Weights of a small transformer language model.
Size: 12 layers, MLP 768 GELU, vocabulary 6588.
Architecture: no biases in attention or MLP, attention and MLP in parallel.
Training: a variant of SOAP for these matrices, 673M tokens, 5135 steps.
Each number is 128 + 32 x the weight over its row's rms, rounded and kept within 0 to 255. Layers, rows and columns count from 0. The size above them is the row's rms in percent of the matrix's.

# layer 5 MLP down (transposed), 768x256, rms 0.234, rows 685-737, columns 0-63
size [ 86 100 104 110 101 112 107  82 103 100 100 101  95  87 108  99  85 100  91  88 102  92 104 116 104  95  98  86  97 104 102 104 126 106  95 106  88  93 109 118 100  87 109 102 100 101 100  99 100  97  93  90  95]
[[120  50 147 119 149 107 191  99 135 139  87  82 171 110 203 147 146  68 124 154 141  77  85 147 161 138 111 123  98 111  84 131 143  89 125 111 166 167 109 124 108  65 140 140 144  99 124 153 123 150 113 130 108 124 108 135  79 119 136  84 193 103 159 154]
 [178 127 131  89 154  96 119  87 153 117 101 100  91 129 173 172 115 104 120 131 155 149 111 174 139 104 145 104 118 176 179  34 125 159  90 136 130 135 158 153 160 150 173 152  61 120 139 124 119 106 174 136  97 123 130 135 154  97 136 130  83 157  95 111]
 [139 136 119 127  66 192 148 119 135 130 149 141 144 112  75 143 129 179  89 130 196 113 114 153 144 126 227 104 105  85 158 146 168 142 147 139  83  95 140  79 111 104  80 118 135 168 115  90 156 165 108  99 151 150 119 114 153 132 129 133  96 148  63 121]
 [110  88  81 176  92 163 161  98 136 141 125 162 161  98 100  52 120 174 165  90 159 166 113 128 104 112 101 169 192 146 141  90 129 143 104 148  88 142 124  93  77 172  63 155 137 124 145 158 137 112 113  65 197  84 133 126 138 109 146 149 153 118 108 133]
 [125 124 114 159  86 148  86 123 162 128  30 179 111 173 160 141 102 131  92 108 113 161 112  82 127 110 125 134 147 133  91 175 113 143 144 126 160  80 142  97  93 136 148 103  88 139  85 141 124 112 129 160  99 107  62 131 176 116  89 180 159  95 166 144]
 [132 134 103 141 144 168 123  72 133 102 112  87  90 161 149 110 171 177  90 127 137 161  99 102 142  81 107  70  92 129 140 154 173 129 108 137 114 198 147 147  77 107  95 132 152 147 162 147 102  97 105 124 145  98 150 121 160 121 171 145 222 165 110 144]
 [113 161 132 152 124 134  75 100 151 129 155  71  62 180 164 161 109 106 161 103 141  90 187  48 122 126 152 211 150 134 130  98 166 106 201 203 148 132 152 132 119  53  55 189 180 110 107 122 115 102 101  80 104 136 100 130  82  94 174 123 172 113 205 135]
 [121 105  86 136 144  97 163 115 153 160 162 162  91 161 109 142 112 161 182  94 131  96 158 114 162 135 134  53 134 144  89 119  99  58 139 140 150  70 123 104  98 124 174 146 143 117 139 118 136 172 110 107 125  94 174 156 158 154 103 103 167 133 115 151]
 [139 143 100  61 143 111  95  51 155 139 153  85 116 130 181 141  61  96 116 155 129 163 138 146 116 141 121  97 116 157 146 124 111 155 132 115 170 148 103 190 136 167 172 124 154 174 140 118 146 119 127 132 153 137 135 144 113 121 139 146  76 182 110 117]
 [161 115  88  64 102 140 182 143 150 103  86 118 108 132 108 142 212 133 112 156 124  90 143 138  92  99 122 107 126  68 109  99 110 103 119 131 166 135 147 110 125 140 184  77 130 135 133 127 103 122 111  87  66 123 168  87 115 165 199 124  57 116  75 115]
 [ 92 135 110 165 101 113 137 154 110 197 195 133  86  54 186 101 103 107  82 154  88 133  78  96 134 125 125 117 105 114  96 126 188 110  98 162 115 140 128 145 117 207 156 105 164  94 137 191 171 108  97 104 156  73 102 141 135 112 124 131 101 138 103 108]
 [148 110 120  40 110 144 163 132  88  55 189 137 101 172  91 119  94 140  47 128 130 112  87 208 103  85 156  79  83 101  91 145  58  76 134  98 144  85 146  93 185 140  94 143 158 128 134  98 152 129 142 121 186 132 109  99 150 196 139 119 167 166 136 137]
 [131  91  90 118 173 128 146 220 159  71 105 102 172 126  97  81  76  76 116 125 115 110 144 154 133 151  93 160  89 164 118 140 127 145  66 148 119 153 173  50  96 166 180  85 187 122 127 178  98 179 154  86 161 140 112  82  90  86 127 104 119 121  87 144]
 [116  90 130 118  97 154 138 139 159 175 101 144 153 155 132 142 135 138 144 106 132 170 106 163 162 144 140  83 139 158 176  92 154  78 125 101  87 115 103 159 173 125  83  79 112 100 130 105 116 200  60 167  87 114 180 172 164  92  98 129 113 158 185 126]
 [110 141 163 178 100 131  94 136 115 162 150 136 171  81 140 162 121 169 109 103 165 107 131 114  89 130 193 159 208 186 147  92 114 160 137 125  76 107 131  80 142 141  81  54  68 138 122 114 109 115 163 184 135 126 127 137 155 165 114 129  82 141 138 131]
 [ 92 115 134 149  76 131 117 144 138  91  61 146  91  85 125  54 155 154 115 115 105 161 158  98 117 111 127  90 156  94 117  81 101  66 142  96 136 137 171 152  59 198 140  95 127 169 112 121 131 138 151 112  99  92 127 150  81  78  89 155 156 119 173 125]
 [143 148  85 174 118 154 145 102 107 116 165  62  79 112 120  84 127 100  84 121 153 121 106 122 159 102  86 116 132  89 108 100 154 119 102 192 161 115 140 165  94 129 155 105 121 157 120 183 143 106 145 122 154 107 116 135 104 107  85 100 147 169 152 125]
 [109 117 181 191  76 127 135 182 122 153 125 122 134 213 183 114 147 113 126 112 103  86  59 126 139 135 119 178  95 135  77 161 150  70 118 141 152 128 171 116 150 111 146 105 184 165  72 135 134 151 149 149 110 117 141  76 165 101 130 128 101 100 136 123]
 [155 178 127 133 107 161 166  67 151 207 133 134 110  99 155 136  53  49 186 163 155 129  74 157 165 186 110 157 121 135 133 166 126  77 157 152 171 103 158 113 113 136 172 115 116 142 131  71 154 169 105 109 116 120 135 107 184 118 150 145 131 159  98  83]
 [ 89  99 174  80 108 145 115 134  79 108  81  81 129 139 158 147  72  93  77 155 187 152  81 136 159 173  91 121 157 138 141 166 140  69 128 127 155 128 100 144  63  93  78 131 132 195  74  84 109 104  99 151 133 102 124 140 127 113 159 119 159 124 114 153]
 [141 151 148 151 175  91  95 162  98 108 157 136  96 177 142 127  88 139 181 105 161 170 118 123 147 113  78  57 114 118  41 122 194 126 197 124  91  98  97 112  60 131 136  65 153 172 126 211 130  83 153 115 160 159 121 159  90 153 168 144  83 166 137 155]
 [ 94 189 126 123 116 170 121 153 131 162 129 182 169 160 132 178  82 113 115 143 128 106  94 124 145  93 138 105 121 167 101  39 120  49 106 168 155 108 113 156 135 177 115  85 155 218 108 172  90 148 111 226 183 110 168 124 140 118  98 131  71 175 141 120]
 [150  95 169  64  44 148 133 117  94 134 218 168 144 137  87  44  95 158 138 156 180  65 109 157 117 106 177 174 120 165 132 151 150 111 122 132 194  81  98 110 163  86  99 112 114 102 123  94 128 161 133 116 159 134 143 157 159 112 120 165 129 111 121 142]
 [103  91 148 127 147  90 146  95 157 138 128 165 108 126 147  75 121 104  94  62 136 149 154 144 171 113 128 102 184 120 148 128 146 105 202  76 130  88 114 179 130 108  83 117 130 170 105 151 170 103  83 156 142 154 168 161 133 112 175 166 119 172 164 142]
 [ 30 156 141  88 161 144  88 121  91  64 169 124 153 126 130 155  74 103 101 105 134  97 130  95 115 113 111 151  88 141 117 107 117  65 155 158 142  91 141 143 135 118 211 166 162 118 107 179 179 115 134  70 106 114 130 111 125 141 126 144 102  40 129 165]
 [ 74 140 176  71 104 152 100 136 118 116 142 129 100 132 153  84 111 142 137 144 118 109 139 104 160 107 150 109 129 142 166 184 119 159 163  64  96 121 176  75 127 122 102 129 108 113  98 113  94 152 129 176  88 152 129 146 149 125  95 163 122 134 143 118]
 [ 99 153 138  25 201 164 139 124 130 168 108 134  77 161 106 101 179 145 136  73  84 135 126 118 101 146 166 126 161  58 126 138 133 114 125 193  88 202 152 107 126 183 104 104 101  84 113 145 105 160 137 146 137 147  70 157 127 165  92 133  94 111 167 166]
 [145 117 175 100 153 144 109 172  67  63 114 142 159 154 150 111  74 105 155 143  87 102 143 147  82 133 128 170 102 114 198 115 140 162 108 151 104 141 143  93 108 100  89 164 187 120  85 141 123 117 160 114  67  97 153 129 100  70 111 139  71 129 113  94]
 [140 128 149 133 107 165 111 156 134 122 162 117 167  90 111 103 116 192 168 101 114 122  58 139  77 140 141  95  83  97 129 154 131 115 109 167 142 138 144 110 118 144 164  99  79 145 127 142 114 144 157 163 115 137 145 134 155 120 157 152 154 116 125 173]
 [133 107 110 144 124 146 134  61 177 132 160 128 121 102  90 160 109  84 113  56 130 162 114 134 100 190 163 159  89 139 149 130 172 119 151 147 182  60 128 109 134 104 121  73 137 143  90 152 154 148 172  94 140 141 134 152 116 108 103 178 118 106 132 104]
 [133 129 136 202 150 142 147  54  93 132 133 170 124 101 159 118 124 206  66 142 172 137 135 136 136 124 143  86 149 102 161 115  99  61 120  99 172 135 143 151 117 170 181 151 129 133 150 124 167 151 153 117 123 103 140 156 145 120 104 128 105 174 147  71]
 [ 83 126 174  84  63 179 139 130 126 128 147 184 140 128 131 158 144 161 127 142 114 105  97 145  99 114 113 100 119  95  91 155 107  79 134 119 103 107 161 106 120 142 129  84 121 161 120 145 184 133 116  72 184  92  74 149 129 113 132 123 116 139 133 120]
 [120 113 167  91  71 145 162  77 111 140 116 140  66 104 113 125 139 159 110 100  92 114 201 156 116 109 165 123 128 117 143  93 108 106 168  56 135 127 127 119 148 157  86 141 117 138 148 133  57 118 183 143 120 121 150 149  64 119 159 144 118 124 141 135]
 [180 176 148 175 146 151  92 171 116 103 121 167 126 123 162 138 168 190 137 124  86 175 133 218  95 131 114  85 131  97  72 180  89 102 107 142 148  97 107 104  94 141 134 103 101 120 156 150 128 117 152  22 125 138 111  60  93  95 159  97 122 164 138 124]
 [ 86 123 146 169 100 200 120 163 138 172 113 136  86 127 116  82 111 128 121 196 141 125 151 110  60 165 156 154  89 172  88 131 137 118 150  84 119 131 111 196  91 122 159 161 118  87 115  83 117 147 113 180 132 146 179  96 189 120  98 174 114 129 121 170]
 [101 114 179 114  71 140  99  95 123 186 178 150  78 153  90 141 156 127 138 144 166 133  77  62 152  99 146 181 160 147 146 126 160  88  98 158 117  95 113  95 114 152 138 127 118 103  86 137 210 118 112 158  88 180  91 152 187 132  52  89 139 120  95 112]
 [ 84 119  58 119 125 158 150 125 126 125  99 123 154 171 166 110 190  73 132 145 118 184  59  99 130 103  82 130 159 136 148 132 142 144 161 153  98 121 147 134  95 141 146 134 114 139 122 116  98 119 113  88 131 146 104  62 124 101 116 116 123 125 121  94]
 [136  95 217 106  91 139 169 175 131  75  88 155 128 163 141 175 159 185  84 182 109 184 110 147 112 143 163 102 173  69 120 152  96  76 160 184  42 129 140 118 145  84  92 119 159 104 120 113  86 130  90 153 115 108 131 138 128 134 138  93 173 167 173  76]
 [157  80  82 175 112 162 101 127 156 121 180  87 103 197 119 190  87 111 152 167 146 109 107 165  42 140 130 105  99 167 108 118 154 171  97  98 183 158  89 159  88 101 112 143 127 141 128 125 120 121 193 143 151 157 187 143  86 173 178 130  94 155 180 178]
 [ 96 196 157 130  70 134 126 149 147 118 138 113 185 135  90  97  84 150 107 102 112 125 121  81 149  88 117 154 114 117 130 108 136  91  94  95 133  98 149  83 112 109  98 100 142 137 141  71  78 110 160 141 110  89 154 116 143 138 132  89  66 107 204 157]
 [130 148 124 171 166 169 161 175  49 106 155 102 170 116 102 118 150 140 125 112 137 106 139 115 159  97 133 175 183 173 120 130 130 105 116 106 109 172 137 117 115 150 108 103 106 105 178 116 142 126 185 150  91 159 115 145 171 211 180 170  71 146 118 101]
 [104 145 108 135 149  90 115 109 125 110 120 166 170 125  99  32 111 151 165 134 129 101 149 120 123 184 148 120 127  97 107  98 118 110 134  97 118 154 160 139 156 132  63 124 125 143 127  95 106 141 154 106 125  95 187 146 140 115 129  63 130 172  97 144]
 [141 129 123 166 123 133 124 101  83  77  88 138 149 146 126 108  86 145 179  90 138 120 114 136 117 166 193 127  71 126 150 142 136 124 147 164  95 140 147 135 104 145 115 106 166 166 124 156 198 110  84 107 152 126 172 149  97 102 134 114  73 119 158  82]
 [119 121 136 230 147 119 124 168 117 138 138 140  94 153 114 127 146 122 161 171 181 125 111  96 136 114 160  33 120 163 127  96  69 191 121 156 101  92 142 159 117 168  91 139 138 183 146 146 122  67 174 161 137  92 127 111  84  83 110 107 101  89 116 148]
 [ 90  90 170 115  97 111 123 156  92  74  73 129 210 101  87 178 185  97 120 100 109 139 124 161 188 111 175 105 106  73 200 160 120 173 134 157  64 120 140  71 148 108 129 177 129 117 134 142 127  93 110  88 126 143  73 132 133 122  96 145 121  66 114 179]
 [145 134  68 163 107 165 154 144  71 121 171  95  89 119 137  98  86 150 142  75 157 139 101  95  45 177  88 159  86 103 112  69 149 139 122 152 134 166 114  88 110 103 142 131 128  97 121 153 124 202 144 107  98  96 174 148  70 155 179 201 158 119 159 111]
 [139 152 180 116  83 123 108 151 104 111  95 116  89 120 135 141 122 135 117 191 180  86 119 110  70 158 118 109 169  83 204 110 108 133 152  84 127 168 144 146  70 108 158 118 104 143 216 112  86 103  92 157 116 149 101 114 157 138 146 156 117  83 107  97]
 [137  91 117  67 102 103 138 224 165 112 112 143 111 146 102 130 173 125 126 102 157 130 165 123 130 141  98 147 111 154  93 143  90 136 154 118 126 130 104 105 130 100  74 160 116  64 106 139 139 156 144 111 168 105 130  58 171 126 137 122  90  89 177 180]
 [168 112  65 120 120 136 147 120  86  81 123 131 167 128 156 126  84 123 146 174 143 101 144 134 117 154 167 115 169 125 108 160 118 143 188  47 134 101  91  97 148 162  95   9  99  94  98  94  98 114 165 170  57 118 134  51 123  92  76 122  83 174 114  94]
 [166 152 169 144  81 131 111  60 106 104  96 136 139 119 109 157 146 116 146 133 107 130 166  62 128 105 128 122 142 123 166 105 173 115 148 122 130 140  86 131  43 161 106 169  92  89 105 124 108  52 154  76 122 122  88 153  66 111 152 102 146 107 142  65]
 [111 186 106 141  81 159 160 124 158 150 139 158 108 123 102  97  91 192 100 149 118 145 117 125 131 145 104 153 119 129 150 101 141  56 146 149 111 109 138  86 143 135 139 140 129 121 131 169  23 156 114 106 143 137 196 129 202  94 187 124 161 148 138 153]
 [184 135 106  70 120 113 186 121 152 152 141 131 156 178 156 125 158 133 174  81 140 132  96 156 113 108 109  96 119 159 150 161 157 117  94  69 144 163 156 100 123  88 141  53 105 111  98 148 155  90 121 153  74 149 126 129 186  84 134 108 115 182 141 152]
 [100 163 104 155 135  89 111 145  81  86 102 148  51 120 172 101 132 143 143 109 150 168 135 120 121 105 118 109 161 171  66 139 116 131 129  66  73 112 166 155 126 128 114  97 109  64 147 162 179 135 136 117 200 127 136 149  96  76  67 111 115 110 146 177]]
# layer 5 MLP up, 768x256, rms 0.223, rows 686-737, columns 0-63
size [ 97 100 106 100 108 107  91 105 106 101  97  96  93 106 105 111  98 103  91 102  99 104 111 106  92  93  86 101 101 106 108 116 107  98 103  88  88 100 106 103  95 108 101  78 112  96 104  95 100  91  97 100]
[[ 47 161 105 162 151  62  79 128 140 106 110 106  94 135  73 147 123 120 135 126  54  59 149 108 130 109 148 129 117 140 131 152 107 112 123  94 166 120 102  93 113  98 127  69 143 183 175 141 137 129  83 101 126 164 133 150 100 143 127 117 137 105 137  87]
 [107 154 120  91 111 145 183 104 105  81 147 165 178 127 100 181 108 133 141 151 134 126  95 176 115 128  67 117 111 134 137  95 232 108 102  50 127 135 162 167 138 104 133  38  54 174 180 163 166 114 106 116 113 171 142 139 140 127  98 172 117 109 106 154]
 [184 126  69 153 144 148 125 137 168 134 129 137 122 112 114 110 185 152 191  86 147  69 157 172 143 167 155 140 159 154 194 200 107  88  86 153  88 169 195  82 141  97 139 116 107 112 164  88 121  67  86 166 168 178  56  96 152 103  79  86  71 177  92 127]
 [103  94  99 130 185 154 123 157  73  82 157 153 164 135 129 168  90 132 166 108 155 135 125 153 156 162  83 119  82 121 123 149 160 112 164 125  91  83 151  99 168 138  65 131 141 109 117  88  72 121  82 156 151 134 175 138 139 149 115 131 171 164 120 159]
 [ 92 133  90 112 155  65 129 141 141  66  89 123 148 143 121 177 114 149 167  73 137 149 139 109 127 138 160 109 111 175 177 131 176 111 197 149  99 138 123 130 142 137 164 131 114 138 253  77 100  98 152 184  74 150 126 105  71 105 123  94  99 193 144 103]
 [126 155 138 109  71 142 100  94 124 104 121 134 166  64 105 181 159 109 141 129 187  48 165 158 149 105 139 132 145 182 147  90  92 130 119 176 185 115 106  59 113 123 128 181 146 146  39 131 124 111 133 138  88 155 140  92 100 125 126 207 111 137 125 119]
 [118 107 129 144 120 125 157  94 154 121 103 120 141 166 167 143 143 121 139 131 169 148  93 137  60 114  89 184 127 123 103 181 141 141  85  71 172 155 145 154 178 190 103 175 153 113  57 145  97 128 128 159  85 174 133  91 107 195 128  76 180 115 125 137]
 [138 125  52 143 159 127  89  93 138 213 109 157 163 130 148 128 150 156 119 156  94  64 126  87 176  92 109 101 169  84 112 152 110 133 137 103  77  80 135 133 146 106 117 131 124  55 128 110  98 145 120 154  92 191 158 121  92 168 124 120 114 114 208 194]
 [142 181  83 153  94 118 141 133 102 118 119 139  83  85  81 167 148 138 155  97 100 102 101 141 120  98 123 126  79 117 182 211  99  94 136  85 115  93 126 130 153 170 200 116 103 186 118  81 162  72 132 189 158 150  81 155 147 131  77 112 138  93 123 130]
 [168 190 169  91 171 137 102 124 110 115 141 147 124 117 154 206 128  86 124 145 160 145 119 124 130 143  82 146 126 113 133 180 147 125 105 131 168 198 215 125 145 148 164 143 145 126 108 126 148 109 139 127 162 157  80 101 145 140 135 120  68 126  62 102]
 [ 82 157  91 153 137  99 104 139 101 148 186 153 101 102  98 126 145 135 111 142 146  58 146 128 102 112 107 126 136 124  89 111 141 197 170 131  80 132 155  81 126 181 153 119  87 136 135 141 126 130 147 123 160 120 126 127 176  28 123 115 112 129 163  93]
 [125 171  93 136 139 138 114  64 125 161 144 114 110 117 156 114 165 199 167 165 159 162  48 143 155 142 127 130 124 103 131 110 147 102 116 143 116  74 158 169 165  76 101 131 101 150 132 113 129  78  88 119 108 117 155 106 156  73 140 173 153 187 151 116]
 [189 168  56 162 136 104  69 118 130 146  63 142 118  86 123 108 141 194 161 155  93 130 167 134  95 150 150 160 147 157  97 157  81 185 170 130 125 164  81 148 124 162 169 182 134 132 137 210 167 137 130 129 159 155 102 131 121 161 102  94 112 124  83 118]
 [140 153 139 148 132 111 163 122  78 153 187 149 109  92 118  89 137 175  66 166 183 125 125 108 182  90 103 107 180 163 144 106 108 162 121  97 115 137 143 159 147 160 153 130 118 130 132 104 116 131  97 177 116 146 126 114 149 101  77 136  76 122 120 135]
 [147 168 138 156 136 138 105 154 132  83 108  96 173 152  42 133  68 154 199 115  95  88 157 145 115  97  52 202 160  94  96  96 138 120  90 156 123 106 203 129 203 169  85 122 114  87 111 134 113 110  87 105  76 126 105 161 167 106 159 124 140 154 120  56]
 [144 130 117 123 136 109 120 105 184 149 108 168 190 125 124 118 115 182 166 124  69 165 135 187 137 165  68 142 102 152 137 149 124 123 149  61  83 104 156 150 159 116 120 130 148 125  88 132 140  89 184 195 117 101 192 139  91  82  79 132 157 173 110 127]
 [133 109  87 123 168 100 143 123 157  67 123 127 148  80 179  82 109 111 157 154 109 127 126 128 127 123 137  37 189 142 191 123 170 150 119  65 101 120 138 132 104 216  84 101  70 167 110 103 123 146  99 161 127 152 108 167 101 111 141 128 140 146 131 143]
 [ 86 121 103  89 117 120 110 115 156 114  94 131 104 191 114  98 145 177 178 154 187  80 135 139 144 129 141 124 161 151 174 127 132 115 130  92 121 208 144 162 184 126  83 114 118 150 143 116 111 145 108 162 134 109 145  96 170  62 135 111 120 125 138 133]
 [139 131 105 162  75  91 124 100 135 147 197 114 124 111 178 169 155 185 181 135 119 151 126  96 150 111 207 184 122 116 122 124  86 138 123 115  98 122 103 163 184 140 126 130 104  99 128 120 149 219 159 168  84 102 143 136 101 208 114  82 132 112 120 178]
 [ 87  71 125 129 159 145 112 112 121 107 152 117 110 147 110 110 131 126 137  89 195 152 108  86  88 120 114 113 164 102 101 122 133 141 140  95 134 148 124  85 128 128 126 138 107 127 149 143 144 170 149  71 168 128 151 148 104 255 121 180  84 138 142 148]
 [150 122 129 112 165  50 140 145 132 119  78 137  93 115 140 144 178 130 199 126 105 102 176 149 113 152  85 150 104  52 166 165 189 170 113 102 122  79 195 113 112 106 175 155 109  83 172 124 197 109 114  90 118 147 186 114  91  70 141 127 140 114 150 166]
 [ 88 150 127 126 168 128 129 153 144  91 131 113 188 140 129 157 150 167 109 146 151 133  62 169 123 163 149 163 100  96 156 149 133 168  92 110  80  76 173 107  93 171 161 126 107  74  88 118 172 164 122 121  88 125 104 116 112 120 157 122 170 111 159 103]
 [153 107 177 140 153  91 127 151 146 125  82 103 163 105 140  51 128 137 131 154 146 103 121 183 127 118  86 154 149 213 158 138 163 215 140 126 141 114  96 122 125 127 168 115 134 144 144  44 190 165 181 124 164 142 114 137 112  66 156 113 150 162 171  98]
 [135 138 181 128 166 207 120 139 153 105 105 158 234 100 130 140 110 119 134 136 198 107 135  90 121 189  89 160 143  75 137  71 101  96 156 163 187  91 189  83 148 105 113 135 120  96  83  95 116  85 166 195 144  98 139  75 157 182  64 132 102 167 142 100]
 [138 170 155 180 137 116 130 128 146 133 156  98 203 149  92  76 119 159 113 135 109  92  66 164 181 118 109 103 179 148 121 171 163 166 183 138 123  88 153  98 185 116  76 118 110 159 111 120  77  97 144 151 148 152  86 132 125 162 135 122  90 123 153 139]
 [ 71 112 164 172 108 138 153  96 139 143 107 163 167 146 142 107  97 117  59 126 103 150 175 136 101 128 141 130 104 164 137  89 151  95 141 154  97  51 117 113 146  86 175 159  87 196  82 131 102 158  96  92 138 130 151 111 121 149 165 102 124 137 141  70]
 [129 150  87 136  95 152 130 103 175 202 136  69 134 138  82 153 171  66  98  62 156 137 144 112 123 116 198 113 142 167 129 142 121 119 136 146 117 118 135 101 119 134 148 146  98 181 157 119 117 133 145 126 180 129 111  74 132 161 107 157 183 140 105 239]
 [125  72 146  97 107 147 159  79 139 102 133 114 169 163 145 146  88 120 170 141 118 103  94 142 142  77 109 107 207  82 108 139  83 100 111 141 114 159 146 112 100 115  96 140 130  80 116 116 159 159  93 220  87 123 108 157 149 125 178 127  68 183 134 169]
 [146 188 124 159 182 126 173 117 151  80 145 143 158 100 153 192 110 103  81 116 103 153 158 136  92  93 200 126 106 100 157  90 134 168 145  99 157 130 155 163 140 119 163 188  90 169  97  53 114  90 139 127 122 157 116 147 145 145 144  76  75 106  79 153]
 [158 133 101 105 104 130 154  69  91  76 108 157 139 102 156 138 103 111 157  84 140 124 170 158 129 135 135  86  72 141 160 129 145  83 109 186 120 126 118 170 136 187 129 103 117 116 145 110 147 145 150  79 111 106 122 177 121 138  75 198 151  68  58 127]
 [133 148 123 114 134  65 137  76  78 166 104 137  59 133 172 101 187 152 123  71 144 143 119 118 125 145 149 132 148 144  83 119  94 195  85 170  99  92 142 167 172 116 160 111 165 131  55 118 124  65 140 103 140 143 111  79 113 157  66 158 112 145 114 100]
 [ 49  91 134  93 142  70 136 128 133 147 130 127 166 128 134 123 146 142 139 144 184 152 134 154 187 135 144 140 100 101 107 154  95 130 177 143 137  93 164 122 135 174 159 202 179 145 140 106 117 170 143 109  61  91  88  80  68  81 134 157 125 126 168 118]
 [155 128 159 106 143 126 130 141 113 137 157 132  69 143 116 162 113 127 150 127 128 121 116 105 141 123 151  97 109 141 106 137 156 147 135 115 138  74  96 162 169 154 119 107  99 192 158  60 136 129 149 119 140 154 123 153 130 129  91  78 120  97  93  56]
 [209  73 122 136 179 121 108 142  81  90 139  86 162 153 104 184 120  73 139 111 111 130 225 129  82 143 191  98 149 153 138 148 126  86  99 106 144 170 158 173 132 193  93 125 101 146 167 147 115 179 113 125 117 151 150  75 174 145 129 141 120  82 152 138]
 [101  99 116 107 130 147  91 168 194  69 113 122  69 149 148 144 156 129  94 159  78 145 120  93  90 119 111  59 161 179 147  65 150 130 134 143 148 152  81 149 123 125 149  67 108 149  77 209 121 127 139 136  89 101 119 179 151 164 148  65  68 146  75 160]
 [141 156 114 112 152  99 122 126 105 163 222  95 121 163 131 136 105 154 147 131 143 102 161  77 134 156 161 139 159 111 125 174 108 124 141 104  43 141  99 104 139 144  98 156 146 121 132 237  80 126 170 131 184 149 139 173  76 116 106 156 140  91  91  99]
 [ 85 140  41 135 123  74 126 135 142 112 175 130 174 124 141 132 133 135 159 182 131 140 171 164 101 158 129 134 139 119 153 127 177 142 145 106 119 113 103 130 117  88 132 177 144 119 134 130 153 145 105 104  83 139 118 181 146 152 167  76 123 138 113 232]
 [ 89 153 171  93 117  74 138 164 177  65 102 108 127 126 129  60 129 115 144 198 140  85 148  94 120 116 176 179 136 143 170 155 129 178 150  53  52  43 151  71 194 168 151 157  62 161 160 160 137  91 126 148  66 119 130 185 131 177 134 120 105  67 153 146]
 [169 157 110 117 112 151 180  99 145 132 120 165 190 104 125 111 107 188  87 148 128 152  82  90 124 140  86 162 128 121 132  67 112  93 146 115 218 142 185  98 118 105 128 136 118 144 142 149 119  96 173 112 136 183  84 105 164 122 179  84  94 166 143 136]
 [126 153  69 123 130 176  92 127 158 177 118  94 143 109 106 157 119 196 172 140 150 102  85 173 139 136  74 182  77 134 138  86 157 155 151 102  92 124 113 206  86 137 110 154 127 114 179 105 130  68 130  74 185 161 161  99 144 212  94 139 127 121 104 118]
 [127 125 117 120 173 201 114  88  83 143  73 113  84 108  88 174  76 137 102 121 131 151 123 134 147  63 175 155 178 128 146 147  93 119 106 157 139 134 152 164 119 148 155  42 117 167 174  78 172 137 112  98 108 107 136 102  60 110 129 214 112 160 134 134]
 [160 170 181 155  99 126 116 101 146 104 145 115 150 105 118 106  97 162  95  79 119 183 101 151 149 148 176 171  96  92 170 198 121 137 138  83 155 157 156  85 142 132 116 160 203 143 146  91  95 195 123 149 150 171 171 151 135 133 160 123 161 103 173  81]
 [129  95 143 208 143 104 102  95  71 111 167 127 177 121 115 113 126  79  93 116 108  87 126 117 107 125 181 153  70 114 142 158  96 136 120 119  80  83 116 112 143  61  96  90 143 101 100 113 121 169 187  72 108 148 151 135 106 105  80  86 139 164  88 100]
 [115 100 122 120 159 148 134 142 139 116 123 128  51 137 155 123 119 153 124  95 128 103 110 120  91 146 132 155 148 151 109 120 186  86 118 162  94 153 168 132 113 132 204 117  74 127 107 169 107 131  86 147 134 150 173 155 141  91 195 101 108 146 125 105]
 [160  87 133 139 169  77  89  95 145 140 146 224 120 139 137 170  90 169 195 158 136  92  94 128 101 115 122 118 115 144 142  73 101  99 138 117 151 128  67 116 115 135 163 134 118 149 132 114 138 154 132 212 122 145 145 150  76  83 159 163 124 146  69 126]
 [ 66 112 137 171  70 128 124 148 123 106 125 129 126 147 134 125 100 104 138 115 120 120 142 137 130 142 153  82 157 126 107 112 169 146 107 135 130 129 133  98 139 157 138 119  93 139 167 184  65  63 157 160 190 153 141 102 155 141 166 110 122  74 132 125]
 [ 66 169 113 151 155 123 145 136 106  74  61 130 129 128 137 104 136  89 152  70  60  47 163 123 167 108 140  98 122 144 130 100 116 110  92  93 117 124 185 137 146 122 139 164 161 124 101 170 161 147 125  76 156 113 123  90  56 114  79 130 197 104 141 138]
 [121 170 147 124  84 170 148 200 185  57 137 117 174 113  99 132 101 135 149 134 147 133  95 107 138 142 145 114 139 141 157 125 130 127 109 113 142 128 159  99 128 186 197 150 102 136 179 142 101 175 163 137 128 121 100 138  80 125  37  90 123 112 170 138]
 [147 117 144  68 136  73 152  99 159 124 142  79 133 121 114 107  93 103 141 117 147 123 154 108  70 192 135 131 165  88 172 120 164 101 146 111 107 151 120 108 137 155  75 149  92 178 135 113  79  95 141 152 169  69 128 148 162 133 188 143  75 128 120 163]
 [ 98  63 125  80 177 141 120 189 129  90 114  94 177 133 141 142 187 101 101 130 124  56 172 121 118  96 117 123 157 155 111 136  55 143 152 123 149 154 125 182 131  80 165 155 103 114 130  93 135 133 132 171 105 103  99 137 144 165 120  96 100 114 118 175]
 [123 125 110 109 167 134 140 119 121 139 153 126  92 162  50 134 121 113 118  99 146 149 156 237  71 135  82 121  68 144 126 165  88 174 113 116 109 129  68 146 191 150  93 101  97  93 112 139 127  88 135 128 152 126 168 109 131  90  98 126 138 132  93  99]
 [ 94 167 150 112 129 135  84 125 105 114 174 151 166 131 102 118 127 110 164  98 121 138  94  86 160 114 124 139 141  58 168 109 121 103 121  87 105 123 104  99  91 112 145 116  87 198 144 132  95 113 108 184 100 128 123 166  56 171  96  81  74 151 116 198]]